{
  "num_hidden_layers": 9,
  "hidden_size": 512,
  "num_attention_heads": 8,
  "num_key_value_heads": 8,
  "head_dim": 64,
  "intermediate_size": 2048,
  "vocab_size": 50257,
  "hidden_act": "squared_relu",
  "norm": "rmsnorm",
  "norm_place": "pre",
  "norm_eps": 1e-05,
  "positions": "rope",
  "rope_theta": 10000.0,
  "rope_fraction": 0.75,
  "qk_norm": false,
  "attn_scale": 0.125,
  "bias": "none",
  "tie_word_embeddings": false,
  "parallel_block": false,
  "extras": ["local attention windows", "value embeddings", "an embedding shortcut", "learned residual scales", "norms scaled by depth", "weighted sums over earlier layers", "capped logits"],
  "init": "normal",
  "init_std_qkv": 0.0164,
  "init_std_o": 0.00386,
  "init_std_up": 0.0164,
  "init_std_down": 0.00193,
  "optimizer": "muon_variant",
  "learning_rate": 0.00987,
  "beta1": 0.9,
  "weight_decay": 0.016,
  "lr_head": 0.00341,
  "warmup_steps": 200,
  "schedule": "wsd",
  "decay_fraction": 0.694,
  "decay_shape": "linear",
  "final_lr_fraction": 0.0,
  "batch_tokens": [65536, 131072, 262144],
  "max_seq_len": 2048,
  "doc_mask": true,
  "train_tokens": 1082000000,
  "max_steps": 8256,
  "dataset": "wikipedia_en"
}
Each number is 128 + 32 x the weight over the matrix's rms, rounded and kept within 0 to 255. Layers, rows and columns count from 0. Numbers have three digits each.

# v: layer 6 attention value, 512x512, rms 0.147, rows 43-78, columns 64-127
# o: layer 6 attention output (transposed), 512x512, rms 0.0918, rows 43-78, columns 64-127
# q: layer 6 attention query, 512x512, rms 0.104, rows 64-127, columns 64-127
# k: layer 6 attention key, 512x512, rms 0.102, rows 64-127, columns 64-127
v43:154082165133167125126178166174080092141112093154113115160105120127124154147161105137077193174126099133166061127119154123136106180170136153126094099133128103101170119198134099110096087156137149
o43:061168098116083135111133114071151118150115137133154087078164097111094118113157132135161115131169140128099147134082077160134127129090085120133123183178166091125111109095171124053131148180127092
v44:148168149138092177154121096130082124137136116127127088090145150112098120146053078088107216108088083189181164124107149152079102148113154118071062214119141129139158094107139116156117145145144117
o44:104130124115189128122108140128201099133170166144130175108134123156141166090182167150152088132116206135097122170226102083117151185169109115155149157100135112122140179094103122097095123107087165
v45:153179137192131127061129157144124160149128128086124125156135135162084116143126170143172138153035182173098127134116140073101160130154127111111125096147126193116156110180102114119057064140087171
o45:114117089097133156131105120093114091090177159098176079143146112165209111100143063115140099125141125109163090150139160181137071140069123145052164130100129087135110175007077143148130141071072094
v46:104148089082172146149090143131134047108104103162124094142114102153112171160129143130103161128139112026130118151131141176122164124115152126130120147106082094086122154135154111081133133151156136
o46:126114154153138159112189145108134202123109215153101133112151129115148143184126108118173118117124197188119095071094089098131128155178111049131107201176146160139098128101088141150114153134169129
v47:144099119130113129174175205177174108131140144129091095135141105131119082097084078104206067141126172133121161134114164123114158109098106180105169107080113139046169185100168159160152120128063141
o47:118122136148173131141120103019086211120123092138168153080105144123121173097147174184056179083156116153119097160139088169153080174102071104156067126114137141070108113147095079091088109145169166
v48:105119144080118122149138147146128154117129122072102114143145078133136134166139107159107153137108126159136170119138173112159120113064100149114095118089130181135141122123139096117140184100149091
o48:161137112211119109076169088154050125096183108161186063159131165120060087171141124068150111112170113113113105100107066134073098197208107131122166101139121091120141089142130180158117075095146116
v49:088165118159132136110092070110093133105086100169173223160161216113166094114134098143125161106129113154099124140142038101077153156157169100144116139139138167176108135035151111151150126075145181
o49:192097160082150123146104127061161123163181099160116089084140096113111190135126153131143104135120112168145183036131201077184088123117078164118072121141089098104175131155158114100117076157090130
v50:144165085157120163181145076110070081138121119126120145129150142116149131134126153114134123081113102115117091126143142154061112076124173102171134142107015181134129127100122137121190131152106126
o50:132048137109067107084141205188144211120113172176147088085106127166186072070137110162093150151131137137177117130118113120167120161116151131068134131116119095094082121127093137097055100131153164
v51:155150097080090111130145167132109147144074108067141099139139096127126094145124107142118171091127135136130176154070117109133123055122140174183117133125163122142146110139082117094083050123128113
o51:128125157197153139114105085158142056120177141134121096117105107208110140105095126173131148163150096160105140113176101148106146155134121078018111082156085093054082091091184142141195145118139122
v52:176052118119166116162101124153159175078133120089122153125073097129103167100171117154129128124178169124143185121142144110140147157096165183127075101118096108071165123190105138095109099151141166
o52:112169122162091168116139137119172173134105109202156111153150097155223099078078138076166098129088095086129076121108091103138146095126142143100206139121196141150104109110187114137154156134048115
v53:102172123108085128147046063098157091141113063172143071085143143188202131055134107157106169081146168109133134062140125105091157091104087178116092127098158139150124143148109046109074144171095116
o53:098070115158206151140183239103133214162121148172143195149091137077029183146109129128131164137134072172118125138165104070136137107084116056134119115165166103081071195179155147082127085186154132
v54:202110122089092090105080110147088124140131180148118110103126088125125146183104130157108168110172186115129127183108104159135128128148135094114125131166083102148149121098111070112109144062181081
o54:084179112100165120134193147135092157099196136115161203114124184145087123091146159155114126128103109136151098100093071070115130160098149130111154152078151098153126103160095079093128078178121143
v55:148117090205126079064169099109052127122078112087154164150117087171142099105124113107133131077105087164117116159075113133090133149152154156146156136121144162134170127171087179093123168091148121
o55:072139158108112151192069155097154197077138160151093142123132114119118113103089212120125114206101139164132138059161198150167119101120139141134159156111135054122071107096166057135070121174125099
v56:069138130101146105136148115135116159125129116094091129101153123126100136114123099123147027140140127141122080087121097088129108133137120122128129088123106138113178127113071167192111155111130072
o56:162184139107130167108096156163200080122093107164095132175062143151163135147112151146163132128065149153157177161137165176104114063144106135094098143133193132139132158137114154071111084149132106
v57:143206125126156099118149128150100116137139100157109159134099079095121106164160136122148154118071111107192112180100116151142115088077169140105128109088082099120114173171116103151102157120161153
o57:128147121145083087097112182135101151160117096057150118132134131104092119115115111156091087150170173102095142109149156091112165099042065145155165174135155173181129125043137153148129129143083175
v58:155151133102090134142106140148131121131188142115112156120131163065116121119176135082125086087106148148157142162083192109155160098093150117093145103082074129133103174169109125120121121100163096
o58:136107122091134128072146135079140151137086055109163078135124070199136095108099129155130127242197179152112126141173063115042115179164142146138112145138141139135127091116153102118111102108131122
v59:136088127125065131143135137125107108184107111137073143173116136137114137108120116127087098124144073084152109129125175135109146160107140144089136171108166111117139137113146159204149129148167168
o59:136154100106147168072101096091099130137150136122115162105136142095156165176183143098147133115082154180141162122151111152136130113140157132097129115178070142138152139116141099106026087088088111
v60:136131105126109088169149174168187101064096134134167123137128127109121135144164127155115167114136102092109160219135185109105157073102089154129100105116167077112071174142132125110126123131090079
o60:085105158166150135105103092082116145139106135131085140145120097107130122122087073077152122186104178160114169027086060192120140139136143127167153131169093164138159073141129126113126147147098179
v61:100169158177214099094142059077134132152196038140150081164155181174134114089162120186145122114118113140078084128103140069128175099105137189161136124167189139106132130108096137174130139106137140
o61:217111134066106120148075160129116153123100187162159128055112117132068178116123131109133090109134131143158104152183090167094109152127161098099133143137113092163172205200171107129116118104108131
v62:163103165090130153147159169082121075078134131091159165111115110142092153139152132024143162154141140200152156081157126111106111128132164123155155092120095122075068129124161096105138159147140135
o62:109120107147086098172140145184144169123130151142150130107129151146149101130117119165091153094096106083185146157110123129138104127153149156103080165108122088140141112138131098093122166089112153
v63:138139091130110188111127139134133097128102111144159157133115129122164117127117135139118127161137057145115143074104119150103121096175126152073122131159145165133133126123159114137127082153168113
o63:097146117112130110171151152093134169100198116126077193115147126123139153095148134097114113117160193099159123131130151185166140147143126110178157120110126109185115155103138144131155185058130103
q64:151145126145133117109134130108130125138130155131151120079160133135144164107137120116146131126148144112136139181130126161145122123130114117145180124104116158137115115139139105079157125143148107
k64:081118128096126106102154160083152132123132127135122127129152126051150140155112133117104110107141130109141128098123103109122105128088111129104131126127127127065072107149097142120146155135120136
q65:140115111134119119125159148149108117115138138129110143154091126130151097133147110116116123104101126150115129118108127104143166138150103130147093118172117083138120138107115115127114108155111135
k65:099160182144157139114092110132153146122134136139140120133119134091164125133142175122131147126132106116143133126092144135111126130100141125136123178101143140113121118146137129132122129118120129
q66:140138126149143121174130115125134083169135124110130112133113145140116134130116127134136133124143088130133128135129137140104122132125151128120137112123145134111095132139148188140093130116158147
k66:115098080133137120101180119136095197136146134094111140136124085147123098137136080145135123139095117158093127134159086151158147145141113116132117098158141117128112128114110072132131109129157121
q67:114164128165130091126093100105150146150104132138158144077133120130160188109137126121124130167119067106161098128133134156122101107100141123132175134098148154089166103127144130098150095139116115
k67:161140126101131120102153100116100133094108126116123106141127135076098148113119121129097129085139153122135158097153126104118129149119126116148149129141128163089123133116088128110159161137148119
q68:127134133117126132106099114133140099151144129113155116085148155116121147111131117106116114164134083129165094138124145134132127127104146148118168128129150141100105096146153126160140126127093116
k68:123141171117146110109138117129132154154126091123126109165115132111103134129115146124112162132133171131155133087129121105156109153121106099148138123116101116114122154145135151118109149137129097
q69:149115122152125098122130135101144135149114118142129150082163100102159134127132132133123126138119153094144140132180169128140100097153086136126121131119106142118150114114130136086128129136104132
k69:164117136152153142156127137106148111130159122148138110167141137149161141138131148106164128132157145111124131134077112135085115094132154148170102111084126102102135112160156140136133084117104121
q70:120114128130126108107117122126157121153125128124139110113158107108124148087127133146131127154126146109147085141087108109124169150124138105123137130100134149093139125119115118110116104111111147
k70:140102129169168133184107129114130144154161113116124141138150150103144114135117134127156138142140141119184144149106165118128084108138109154145122107102134117133116142168142168105115108120123119
q71:111104140131127110161130141095128125133159108125142142121103137113114092131149150125153135110145178134102152117112102106125166137149144131159101128144130103148130142094110150157056135114113143
k71:103145136162137132155158103135099151125129140122091149116128117158131140131144095133124119160118100106107112149131121169150144126141120137119124121166110126152081107174134080123133116100137137
q72:128145113117116145104166156171140122127114120099125103163101118173112133154138109095112107102121110163136121131143155132106127118098142131112132137115145137154090128151123158160141151131135113
k72:113142128125143074121129094100149196157113083118125111116122130133137173090096128153146161122157145166152120121141104124132123150134112091139133105170112096129123169111167136110139133116140134
q73:114164109124106122130083111133130157147163113106132152085142090104114169093121154121137121148138157069190087144113151117139104131096140106144157125101124099097125130125121109103136117139117133
k73:139132152131137149137137129133130151116109157136136099148171142111142153123097075115151150137115122092119172115131123129132105141130136138135115138076129124113137118137110124104136126107094124
q74:098136099107140121099132089172137081143120124105124122128169143143113151122125124139087099158101116117166119130125144118151106144087125130130133109093130104099133106181131114138151129105128133
k74:144098103146154135175134073084135141117122145116145126146104120112140160106080148127168123122150141106168109159108108147106124088127143124146121117149101138134102137147141146107138118112093120
q75:134139110151133086103126126080158116142183142127157149131178101113146137125124136156123118129117143110166117148111115139154155087123117105102151100114141141114138123120126142119151139091152134
k75:156111118098121177160138151129126132131121138097119141140107103136132179159126148123127146166124099119095108130175104118096128138119128160155117171114099110124129126145098110142142132140074134
q76:101104153170106132154146147085131136132133135152088163158130140104145115144115134154164126089153124129066142122107093102152110123166125125130159126141119144119146135101159116096125114120133140
k76:103149131092096119113129121115103123144143124142134132129098122146137093121108128112096092122148146152122100149140157115127146132126154132135139136151125123149167150137126129183117137141163108
q77:110127123124115149109144171132131117092095105118139138164111140125123121152154129112116135109091081150083153133141171146142119145091107135118100127112136154152130137124126103113125145133124104
k77:121120135174115157116122076096131142117115117141134140149139112128137171108107163130163111115167120111157123137130139132130090122119111132150148132100142161141103128131099155157154143122132163
q78:132129141109125140141154116106087141080130141104143132139171152154123112119177126115141132109109120137090172124108141118111144108144134141131086164136094103153082148112117137103099156138133160
k78:118136157141100144137126122131135126110155117156117109105115120112109122143078109093146121097149142135142101114147126173185128177081103100119137086143154169139120141143150142156126146079157082
q79:105136125106166126110129105132133106129100098093118084137138144128147136160122144114100106108084107129188122111113135138132136159073116154129113131097141116105136077160118170149129121148126103
k79:139114116123140111086123129135154124142147134148122166143154142120109181098133119133144149156121131122152177099145143133129103113125132119141125129098117105108143136103109117109113128101122166
q80:158125123160135096112128101099135096105150143131108124122153135099118150123090147158148125146143147121153126163119102141144120125144144088154161128135111175100148125133128139147158124087139152
k80:109128083145141135125112149119113118201139137131143133098134169129118134117177096120088139151106104161102145102149134099098159134161166143148113150157115052126115140118145116134131097151109131
q81:128124157176142164165121132094111144118113126131131150144130117145147059126130152101168132130131146128097107112125132154135108121166121117132127150091121146121115144123165136094137133132142104
k81:128123130123131148155128141157101152102124138128141142153130141118138093117150117133103121106198117113139088139141158108115121143156108172103131078140090148128118124136149123163111117104159123
q82:131123102108162134091108155163158138156110155115109119116101134217149142103137113122157097158097189122191088133187121160100134162133081094155100144095107181123163131165160140157108142134160058
k82:146143139129146110161141114098124139116145128092133137101134076114136087142135140137121146137162102104118134128145111098099133090166146161135113102141069124086153117107154057103095091126124135
q83:137085153129115107146102137125129182149122204119120169125122156176132112101123083166152140153180112148131095105152084158152127158196132136182139096117122150128102155115144128149111144084150103
k83:170128083122121087117140084141127119073120090125114132132089093139157121119097118123114092104124165083115109146126125089131149080163139094096109165163095128145151103144109155143111125169113102
q84:147144110135142077123095133140119123130162105135141090117130091126119168159115128135119133108119093130174113169115131118141136125121119129115165128135154130112124083141115168147134125142118120
k84:112118090181140164094117131096102141162108132136150159160113168091146158149162109190119138107094121142078138136108110098133113127133141137165120107162143123120112154120103097079109108104164157
q85:123115136138185158157150145078110087115153188145126135142103119114094084111144160090194152106114204137126133148154180132117125125138106103145151146110094131141157186115126126133116109151108170
k85:150128132121101154151092148148121150103118162132148138117178091133163099107138167173098123142132120151111118095125146098121163168145151137123132138150157157162107065136151114097108127109146128
q86:134116062093137150130170167104132147174139156149103139097126137181101144086120088162195136143133174152113149107128135135137132164171109088188130096143102085112150155066099119146132120100120157
k86:128100129127101098108117073098124113113150119139113112118054111131141067130123146099076115134138126097119112146179109115122149092131165138130136119158139156156169104200149121133130147120148120
q87:056095132142085178173161118090101135136127120108115186132180132106153114159143155155142163110176148113034121153110116134114097128126109143109118153124135123132149143138133126053125097147108146
k87:155107145105104171114098104130090110095120114163137113120100147129107104124137144093150106108110147134164148120142106166118150095121111120097165138108127191141063121189115124186139191123148076
q88:117069144113146069120135188141118126143137092122093129085121146117123100147147132105143183115113091139143148168125165090128133168139089140147102106100136093131155133122133118102108097103130156
k88:147179094121125121181115146117141123168125129122140159143157132110129155097143139145126127134087145130113123128155152101119126137166141127106114162121094124166086076118114190105153064163131161
q89:121135122162133194124166132048116085109122178176129134163089172088125015129136130138172135122122184130129121119189113125154088132118133150113178118150108167105145176135090139140130137138140154
k89:110157141112137105186138164163123134111133127102126110125127122135136098135134088149102116132097140084091153121117112105134121175175166131127067127078161106153159094127189102073097125134099117
q90:120156149164104117149097131135124090048172116168178107128126106062126068188169177149082124133148120171081132149143102151148104117154188127081141151169129114153103104163153164152121079128098156
k90:100103128097108117097117144113152103198095144187083119117134101144139212146124133160120111137062147110074177096135149094135147098088094157155138139120145173150109146127117155116123190096147088
q91:209160142152151107128139171140112101105115097155132113104108089069109149136132156074109108134111089110174130121118169116099134116095129106151106136136155060171152111113112108136106111153132138
k91:153168141069102100183094197116172116127137124172196133102177108158162104155126187159116108145135123191136161129149129109105085159138175127097090160102151116105113143097103097119093137098120163
q92:175115188153165073078056150178134121086227143125145111071129166156137089123133163093076164119096066148137144146116133127181144124146155086104098152120121099146103101096148156168130051122093107
k92:038105150141147152129107085097153171206164144180062137127163104109173132144135087109143111102147137141079091137124139205152142144106152141179155149135135108104115155130091209160155094152160114
q93:152103116121164074139130205086008138112108072168119153090103120070089108117133143118101141119126098171151142128110139092137098150105063126141117107144177047175115145090097123144096123081073221
k93:134095129157122149141116166128156158111179200179131075100145145144136108056131186129087135170132117145065129145125170159142179068196144152088103167147080098086146084164172147131140115142124169
q94:195118085107113109121163154076112151154153136176146088161132081127086124065114089150155117173160141119175132160172175138152131154152091127158098134110133114140125134122169155160106082144108159
k94:146163129096124141126129093091116101116020109178090043100105145080143077160082091155137033113137169147177079188146104146146128197133111034162171120170185094141137188188073173189148029119123135
q95:120114102141149161104082144156198143148193129118135129136162178192176151107124165095104105149107151100076166126165138149187130119128153117132129155148079196105147066126101057092089134098157035
k95:123093135174174077112127106102051103062165169109098096171128129096096177083155106065102075196137064105063145112130105109149177110163112108055100109131101077110148091085099113102133120118117186
q96:193136128132109140126144084034128103120129198055147133189139122135085102131118113121079140174202083153174111053132082166110114146117126181142100109117126118063190176067097143085170058161105174
k96:082175047139110167147081122149130116156091184111157122098080128173075203130162134110144085126108064093151182134136110094119080135137119106113091137116149064153185123099154142136168125104108184
q97:227136181094177061126105119142084128138075112147157172127152164101187170038106179084110154199134123096185109121147156118137130080129156113127113084055104112122078161132121135144175085095150056
k97:140127119072131113147121099106095094077127150084102093164062114161132173112124117114129056126155146079110115158139121131156132142131059100150093031159107103172198134130103093145134112071104189
q98:072116129151186115109122068146136163164109092133156131150138155149129150179075160141122219138118099137100128142129137124150118118094165145149162097182171153113110087076121106194109061059148112
k98:116134057089126101096144106119070194199158053150133110144132217091109166192098154160072141079115128107133151181091132114138173167065139107162166218150165124095201067105117136134101110140087148
q99:077118085119089118165095173024173092075124184080140168193147109136105104105120099129180096226049140148134013036164102130111136190126117122130074140124129109121074162162105132156085154098117109
k99:155099159083134103140092120108129177101141164159123157167068092160098190094142175149166123230114188086168066096114085145131131156107177166137108125086199125107090114065166142143152167169179090
q100:121157042090080064113161079191172131129125072170146099142132120131191059164112168074177177213146106141103161173105078113150106128183119077097081160119122168171185128083143111205187139143056091
k100:157215111102083073143096114186147121161132109122140152108155108153151115095127116116096174108086111137110125126099149057156145098239195147140102123104096155103143130116132122054154090154138138
q101:158090090136056127150128076079141048154161120196152124146166139170130156090123045185124141128037109177098189095172123168132107195127200104102165120101123162164122114154139085242144148120123180
k101:146156108131134149145124094169238171100127099200093150113145126109132135097119175175115134096118076157047139130089173184159143130170255103121166119195029162166137126069130107116090141088112179
q102:130107165107210167120114122109141175183108199091060145073127152160129127114119126113142186129151154087104095129048141084176181147149130135131104102091079161081157129162119127061090142165157135
k102:099054091058183160123092154124132139058158180119173113126057095154023097152106116084134172159136140102151152120097087153125086180183167138067135082099106114198088105167126130122165146161172191
q103:118111093104080113108108083173199188156103078000114127159123178158193061090080153117130165178139059102138134107066255062178050189084070117112123100142127139070111000166108110098186103130088132
k103:139147150127156138139133136117184203079142174132099132143100075089093117121062123100152208147084137157157061151151175114105121115147064123078216137159145129077082036106108108073113141118150029
q104:140134222076066159090182097123088171134185131111092250078109108187158114130144160148131093083161114176078175123145037184065135134162164141080153094147131184178184158116189112082072202173182112
k104:076147146120107127144094024132118098076117099087135174161136101129172143091085119223074102050141086167084125163130192154152120125073188091113207095150029171114130107136139088114166108164110197
q105:095223143088112154171140120085131129206136151112135068101163195131158139114074114149182176145075081083113129053124164187169117114129148120222064141154047073148108122147090127129114111137107096
k105:132149202126113116169103106124132064155178120168238144119131091198159166144141127095073169096128085108164111118195170129090088155117114169168101136054113074079166178106117098094198097179151133
q106:197178114143169111147167131151078191083122152125111159119077099109100197171106160102153050119018105149071209118086045195152078092186118113076074127162170158133105096118118096162126142075163087
k106:111136105068066087090160072125137158071093114082141092069101168111169201157092151116087071161115131114099221009103127148143145109168099124129136172095139145100097135161084230156132137089147105
q107:089078167138139139165095054148107059114115110159124114141081136131121078143133156107066165124078126150143155183112094132130085113150106160085168152126115141191133189075071051110190144098041108
k107:124136091132168109123151182151128073157158101086168130103073124155077129134175122037109188170100226189148199107060080163168172159103191149136136174115125169122156086053104098098183094160093087
q108:160156146172172195132041101139119130131124122143057103103188159124129180171146148118139162137164110195147076099174095148184090130119083083149165071120118180103093139127106059148119187073102140
k108:165181070136132192046096143000135164088117125100056119157144103124124188168175243217172101048121156234119126085071134149152186089157166135025180165109163127122051181160156111106122118117162095
q109:118129118093147137153168113097127119160153157075150136061139143190129085173159078076082123130132150129117207098145194193167115119114110174115094134097087174093137162111159184069147109165200144
k109:111128080106124118182108096144103048061163226186158124074157086114064064081187069139142144131128115009105069150135119088167118085131115124103187083183134125107188165119121195107073126135052142
q110:149112146224097216132179132082066048175125067199223138055189078206117118111175190060096141077164255109132165105084103000109108178071108098151135136180231110112147167123099160180188166051148173
k110:152126139152123143150183183142148120100193076116145107092212120133027203111148157144205117111130136180080095047118078074119144154161173172176097164091183008088060155169163217163131197156110203
q111:075150183125066202116056125194093162147084036109163148081183145103099127115150167144135161180086078182094097166182110085125046164098182088057180187114100132113122137121071079163149142118170145
k111:113067187160110094163175056161150081105153063177154158098183073102092183107107137134120166163128103148149134106082073107102113227145174061108068137179156161114090098169090072213149084137105128
q112:092138077185167085162115190075115186070110120055150084107229156148126153086158164127067097161190095175169174146255113138150090153167120144122166166137143196047060196105078103186132110182088138
k112:134123072135137125139100153097126118132185104140122177153161025171110142119138094102130148101162067151127194093138199140076114154106202169124127178063150145079140146122084148124104135167159158
q113:123108071092181130130140156094137146174142099111103141177199154179088159149149161172141190126076138148084183075043142120142128130059110194055142148166085117153105023165118209145092167138116191
k113:148168195085087016110116120128149109109140157037139134192138085105105120215170223172051168127123154115130118100150103065143174140123082179147146135132178139104103083151125173159192069130127161
q114:136163138124121134086113161073132158130193076159185138120213156110122144072073072086161080102093150124167077136131190142140092099104207105142100130129143090179131167152142079196046138131129104
k114:107076120177099167132112119179175171072150126132083134073111106107198184093098066089145123168076138110137094183137153147192076157107132086084187132133149099156134188153105132113185126121108173
q115:090093110128105095152096151186117106127138148084100050194107202171136176152120167141125142058102115154108109104158108172060128178198164149187115172165081136074038054099166110127091140201094092
k115:125178155255143166097036130119049104099136102178184098106177205205058137104123093117098121128100222075151164125157159094122158178175201118095160169151112159175090016150175104129111107147159070
q116:204158156095105118109098082164095080216079091255125113111231223150213116148148135172122112132099080071163167093053128104119155117150205140096152110134176146100091146118160178135142178119123188
k116:208251137069159117102054151094141097126094085164176141144154175127128174091146176110169110131148072156130090127083082076096148077181164133136106138140046117048107137128161113174107141118100141
q117:133099114114190152169190100123101175034077147187105120113154106177180201147125152106135040108138126191099202092135124101049149063077058213073157110189144145186176165110100153147064064110185059
k117:096129115136084132108193061067107151143156242058087120146129164084186131202060118125052108130215161103116104150238139173076173171126047201219086062157151176095170122093110115174153129071106172
q118:117148115099184116151146141098112135153197156065154141100106221168096188150116120131124124116082183114122153047093112133178198127127156068152138177065134255154107121170162091094118144144093122
k118:125136103165110153087151145184096051138083108032174143169110131135172124103125166124105091062126166102091174125169066064114129114145113139165115068106162197143110180111122168134073068126072200
q119:144097203124041132025191163180088077187109199183135014149158137087125110137194178089181132075120076157224111129087178155106174116132078097149158107160184089108124125147106121178160186156143086
k119:200132066086132211089134100156141135206144088059081084193244155209218132088130145109185126130135078136120159184134222090117161000154156168180093088131080054095159152165160100103097179118111114
q120:073085106132105172062155205150115083111173142147023104059112060177179111107122182043079045122067113174169161148060129047133053171163188057110110094171097142162099128129211138165139145149113064
k120:096124132023119150068220151148152096079173097083083100100132048206204116076101160104075115172102161174125175124115255138102154114125157131030098172068161097199069132066151171084134188159072190
q121:132050080161123102095212072064134107128100150163145138149146101135150132122064062079086036080094129163201093142086132060078157184167102158132080171092103116174169151079101044189188114153133127
k121:217154150166084120065160119094057074161082129096119115088132150135143172084070116141189085162125188043140093138194080082160148130176111125039166128172097148128173173092042092153097055081073128
q122:071112179182101214077143179171076175070183088117158173110148149136084162107170169115091224163071143139151147128145138141132167039119162094106175129181103186114139100107137114134191001154083147
k122:117109155114144163073158106132144147211166112160216139145131185130090129129122158027145151153129053147118150057145164199144131246161225147117026144133097168086055129119100141174176113144106214
q123:149125144132192133164124149116132206143204100178171186055143130177123168183172103166173081097076061111087075165089121178124175099091117056081133104146141131074110210086145115096140130084189129
k123:088131104132138115084131144105068150132168132128186098117094154078109065104173124196093111200125084099078049158132138157084156131132106146120125028137113109098172151115180143113143094102158157
q124:137063126062074081065106182088139125126176164049063157058112137146158172119094125069121118064164176119047098057104135126132147157055093203140066194136095082101129158181157142015068143131176191
k124:199058121162114078096097175081115113117075162079078154159156173114099065087151126043125107136176154092130105153139097100113081131139119101077106178099150078156127116190131151048150093113139093
q125:135120132193167135184131150142089157130111123174109117157117174187177137081143075163147123160214088168103035139148168094158185096078129146076136136117122127138196141087138142110107109142134157
k125:155136124062148154205157138121096147149167108112125102125110136186142076133136111193156055112126240170162074124168165113167120091107123134170129161097155128169188112089107098173112108144107098
q126:116101081136126145100173136059159103202196104160162076091128148131128152175212147120162085127103151075051121091072182051130054078096093175091094093166106095185131102167117061119123132116178106
k126:215126171161111169085137087038216158146148143205106097127159117094099117168120137148131115120148184116160084130180151036106088167118107102216218101112153180137108122208146181189131152124099111
q127:112161057090196141190143107082101172104183130171092155129226154107090112104126175106206105158077200127199124167193085161145115099124106132114156193124085226172107102125170177064110106131143213
k127:093165100053108216143081072173130147125157140063105102222194138078192085187112165180130148121107137119108144134106084169132154094115148128136163165222156121109167141164227143107133127074151131
v64:109184111162166151110104144130153125151126154112220145126139184176091104119118102118157107172145137136113135123128147182138150144119153092127078181134092115154167095117126120103127080146082140
o64:157107161080120050109150150146130113104190100174122047125113075120124167133199146070132163077146125114177106154124129107130132103169092174175141108104189150177118179123169162148171153099205094
v65:147188115115090134086142217146121107115141109130143130131189114077139155125087099096168112132118150179103117078138135153033095085167132094134094089108141155161086138124083163103126089085072094
o65:115105100133149087216091107131189108076100108132180136154015100131158112148121194179103130124128097136174163167167144053194114146078080162078133150113134129115117145137107069121074168152196128
v66:117135141107100129124118141151098143160130118151197164123111062169136114158199133137118114093187139168089099117121102128085106097150172146124174137153134138136164136078090071174150170135141126
o66:099049126129133046149122098150160143115153072149072058112129193123134206166090137142175118144068154140128146137132152142144152142048163119092117172120168088151103086110197187110102097144097092
v67:080188084064136140135118125131131157125147132107153151148123105162110088128136109162170155128078109091112106100145095133094152140106140106122104095155086106137171146195156162145132147173103138
o67:147082144165049088135107113117103070124102091180128114143155096127137209126082127178111151109168169145187144185097140161119093123145171096215158134120124147172084118053092170099069137085111108
v68:173112126148149081154145144150077086119120124187125089045090151128086142156139108112059143136137109133139057088102089114118134121097047100139152117091178152103115150119123090116107123103125122
o68:115106141128099145131158115111138152127113105078153173184124116104230104142144155146220107135128121098195200208143117098143189121096191170097137120126051134120091131122185150160109112169132083
v69:123137131188134154108145138158128147179154115143158135162122160184158148127158167094117091164106163138187126142055151131103119143175113163115161100184121104104125120108146109170173148121171085
o69:060075202065113076119159149184148052138094126128039130105070107098178135154079108156141144054108110060031184128161155128120138105082141140166100110084119080111161099113140182132061137116072134
v70:128098099156137110072143126105122142168121142134153117117174179104125084100149120118121082101055133144130131146090095143161121090155159142131075135145151102094154162095162126110084181093078085
o70:114123158173085103158149177165167097151188016113115079173135103105129126184169169151167146147150104143093102145126204121091162114092104088138189117066123151165130119154091140096144062139147161
v71:157015169122153172153133111111167093122184090160133126101078156105182116123093150097071083170140109083110119090193161116108108178161141157161146095091179135136100120135134149176153131059132129
o71:134216150187108130109097127134077070171104147053077087147104053149088179111150129128129168122101107145115081163104099118100131088089135115107184145139000183089169110142124132102147114140141154
v72:130132138141123098157087142162150161100076125115091091117083172115135077106096065131164117128121065159118073113128138121183108175169127162132066137070123130104113091126177110141132139153144124
o72:094101085102111117108185161106078174184178062142170161145095128135120176181142149130098170152175172067120218094152174196075093116116179049091183119169114143182151136128082049103081108122169197
v73:097171147087136147095118176165132150114134118172154155122126060132179096103150145139083078102188168130155125111157069118123118107073102098119133145157128134196140104120124090095151121155120141
o73:150168129133170096159149165085139116132135185108159098105103189128114139143151086119138180159108116126120114102118183091121204147152175135131111172132133165076087168114148098103071121148115133
v74:159106121144087116146091054128180136104104105171169080171156113151125182102169059165075132128076151163179143115144097123165135070137103140112180171134136083097093088147138124124097137122094107
o74:061141134107218115106186124150098136137116140049066184091102125080134154139093208122187117049157170141063121177049129146123115062149129142152071137071164113133187155098155112100188096156179148
v75:106084173082106118104145105133189084121159132143100111117181150123143132101086129119098111125069088188103090159141116125145099101149134111160139104137175152031205101135199167147174147109148165
o75:153164090165165096135146116133099193124079100133167104130067134145180127137184132123129166084137121067074151091090164136084160112060109172083128133098066106155083163160077085141100158121110071
v76:176143119065116099146143140130090067096156161127127145117128149132057132116117139137089215126103178068183131125101081155105131191103136094103079137118079100167065109137156131129104133179150120
o76:137154177146106200094123105055155197076142074139146079121197099123081132091135162144162095114162085138127146154138167133134113002128127177120181097169175126072166091135138080131161171141139128
v77:151112189131107074098153071089086118150108181146094096071138114120157142104141117127135103109197114092128185119076187091091105142094133069138193143047154105051091173138093176145086140127143189
o77:090126043102145191145141227159178079170078101134153114156182126181061138156166129120155127098099110138093126094142152157222041161156127137151082085227178134180173092119201162096090138112061096
v78:119176162114144106164144164152101134104136193073168105130146133111114145138119124129144123197179125151146093109156135131149143152135162122106076160123089143174161070094121056127122127136100155
o78:130086083119147103103089097126139181125081056094112117150142113123080111165181118164110158083095137075120178152165091148108113071116065127138152102204126064138080180113101155196086209125080113